{"d_mlp": 1024, "vocab_size": 538, "parallel_block": false, "init": "trunc", "init_std_qkv": 0.0441, "optimizer": "soap_variant", "lr_mult_o": 0.645, "beta1": 0.95, "beta2": 0.95, "warmup_steps": 200, "decay_shape": "linear", "doc_mask": true}
Each number is 128 + 24 x the weight over its row's rms, rounded and kept within 0 to 255. Layers, rows and columns count from 0. The size above them is the row's rms in percent of the matrix's.

# layer 3 MLP down (transposed), 1024x256, rms 0.124, rows 575-580, columns 0-127
size [ 96  98  97 101  91 104]
[[134 121 175 121 125 158 127 135 115 147 102 126  87 160 104 135 153 114  78 150  99 140  89 166  87 147 130 121 150 160 176 182 132 138 148 137 154 147 115 112 118 108 110 135 111 150  99 110 132  56 151 153 137 160 103 131 119 106 102  93 143 147 113 124 162 129 103 148 127  84 108  95 137 127 129  99  99 127 153 147 152  80 122 124 108  91 144  95 141 121 100 124 103 106 148 143 111 168 141 137 130 109 138 129 115 152 150 116 164 108  69 140  93 113 114 134 141 156 147 138  79 121 136 118  81 142  91 122]
 [136 126 124 146 109 134  95  91 153 135 169 131 168 163  88 135 100 167 120 160 154 128 138 135 126 174 111 127 143 146  94 150 137 106 104 102 123 126 142 145 137 125 117 149  90 120 144 166 115 104 131 180 137 113 120 114 108  83 161 109 167 110 123 114 134 119 139  97  89 143 126 130 121 118 120 126 128 123 123 132 146 181 135 116 125 171 138 142  84 126 126 129 106 110 136 148 101 145  90 104 108 161  99 108  89 149 150 111 104  90 103 151 101 133 127 122 117 108  86 149  69 143 125 142 156 120 102 114]
 [141 169  99 106 150  69 105 134 174 137 138 142 155 136 114 104  88 166  94 124 121 142 145 157 113 152  72 128 125 112 130  99 138 138  89 127 117 140 139 164 131 115 169  94 114 108 153 150 103 145 155 110 118 110 146 100 142  99  97 138 125 115 148 143 135 129 141 135 107 129 116 163 139 167 143 159 142 122 149 115 113 111 102 129  92 139 164 115 152 129 121 142 130  94 115 121  85 177 161 137  84 115 114 141 105 126 123 183 119 168 142 139 107 114  92 138 140 150 122 100  88 105 124 107  68 113  95 108]
 [134  80 128 101 106 122 126 128 146  95  76  77 106  50 135 129  94 107 151 129 128 166 147 137 146 113 146 111 154 110 111 172 112 132 100 121  86 133 186 135 120  72 105 134 143 125 109 134 165 129 174 133 123 110 140 134 145 150 140 114 102 122 134 147 151 138 149 121 128 111 126 104 151 117 109 158 138  84 120 123  80 120 145 125 117 134 146 167 109 156 127 150 116 170 149 136 158 141 130 116  85 122  87 141  94 173 102 151 103 144  89 129 174 150 164 124 135 146 144 122  81 135 124  98 108 125 116  89]
 [148 148 119 102 172 161 138 135 142  85 105 140 136 135 162 111 158 142 106 168 112 126 104  89 132 174 114 152 146 122 135 121 153 119 105 147 136 126 157 156 144 128 140 109 109 147 158 131 136 135 120 120 145 125 126 111 110 107 118 133 106  93 113  71 130 159 114 139 148 127 102 108 121  93 111  86 115 150 112 105 173 144 140 116 114 107 129 146 121 146  95 131 108 125 122 113 170 109 122 123 127 116 149 151 131 140 170 106 147 136 123 120 126 151 146  93 107 112 151 170 134  95 134  86 146 101 150 138]
 [125 168  95 115 150 123 165 147 152 151 142 109  98  72 135 108 168  99 137 114  93 127 122 112 146 149 174 116  95 105 114 108 159 120 163  87 109 108 134  97 182 157 122 138 119 146 150 173 152 144  81 122 162 153 100  93 177 149  95 116 165 190 147 108  90  65 130 127 148 120  73 153 117 105 132 100 139 133 160 132 114 139 143 133  86 129 155 114 107 104 129 126 158  88 128 130 123 111  66 154 116 124 121 151 120 113 137 154  91 152  95 130 146 136 123  84 138 103 144 109 110  83 110 154 125  88 138 129]]
# layer 3 MLP up, 1024x256, rms 0.131, rows 576-580, columns 0-127
size [103  98 108  98 102]
[[147 150 165 124 111 128  88 132 103  93 143 131 126 115 156 147 107 119 166 114 135 123 150 132 105 135  87 130 148  96 126 135 131 123 150 125 107 127 117 143 149 115 144 123 141 151 102 119 176 127  91 162 100  59 131 103 167 104 141 138 137 144 142 148 103 112  83 106 124 119 156 118 113 103 106 141 156 131 111 102 143 130 101 121 107 153  97 126 144 119 121  82  97 149 137 125 151 124 130 148 184 149 168 135 157 126 124 196 144 130 129 122 166 154 104 117 114 127 121  94 141 120 157 133  83 122 144 129]
 [138 114  88 100 150 120 157 143 156 117 169 133 137 104 152 170 116  89 117 145  93 114 130 166 101 101 125  99 153 112 141 110 125 133 131 145 134 104 119 130 114 113 145 101 142 161 123 102 151 167 124  94 136 179 177 122 126 147 108 176 138  96 119  89  94 115 109 123 122 147 100  97  85 121 173  84 114 112 147 142 153  99 156 117 103 122 162 141 139 120 152 103 131 115 122 120 140 118 110 113 160 170 112  94 105 172 140 129  89 112 106 174 101 113  97 132 129 151 150  93 139 164 141 133 157 162 129 171]
 [148 127 112 115 165  89 155 121 140  98 136 117 175  83 148 130 156 169 110 115 127 160 105  99 118 153 132  71 145  92 130 175 116 105 142 131 123 140 158 112 118 116 114 133 149 118 134 122 141 124 118 109 122  99 125 155 110 164 122 131 172 173  98 118 122 144 114 145 133  97  97 107 121 108 142 143 115 106 132 133 143 147 116 153 103 146 143 104 145 141 118  80 127 108 131 120 124 152 123  98 107 120 171 150 109 117 112 166 110  89 117 119 120 127 152 132 109 141 116 120 140 139 138 151 127 153 138 136]
 [112 117 133 139 128  63 137 106 106 125 146 135 144 162 139 147  85 137 143 111 142 122 139 154 136 109 144 103  88 135 143 159 108 125 114 153 138 110 154 205 161 121 159 199 159  79  84 148 107 133 115 159 162 177 137 159 117 140 120  87 143 118 117 143 152 170 145 108 130  70 123 100 115 122 172 116 129 112 134 150 120 157 132 115 107  88 117 163  82  80 179 116 163 126 129 131 139 108 187 118 118 128 132 127 144  84 141  60 154 135 133 120 141 131 125 164 130 150  93 101 130 139 122 151 139 135 128 146]
 [135 127 102 126 120  98 117 138 143 114 133 154 166  98 104 148 133  75 154  89 105  93 164 122  82 114 146 134 133 138 100 145 114 164  88  92 173 138 124  99 135 150  95 110 111  73  87 160 139 110 171 121 142 121 113 130 131  84  94 109 179 103 162 133 120 139 123 141 154 141 136 172 132 103 125 149 130  99 169 126 117 169 139 152 105 128 103  96 135 102 140 123 106 148 113 126 120  92 130 145 152 117 166 133 131 135 163 131 109 127 141 112 110 148 112 149 133 102 158 146  99 135 153 110 142 141 158 114]]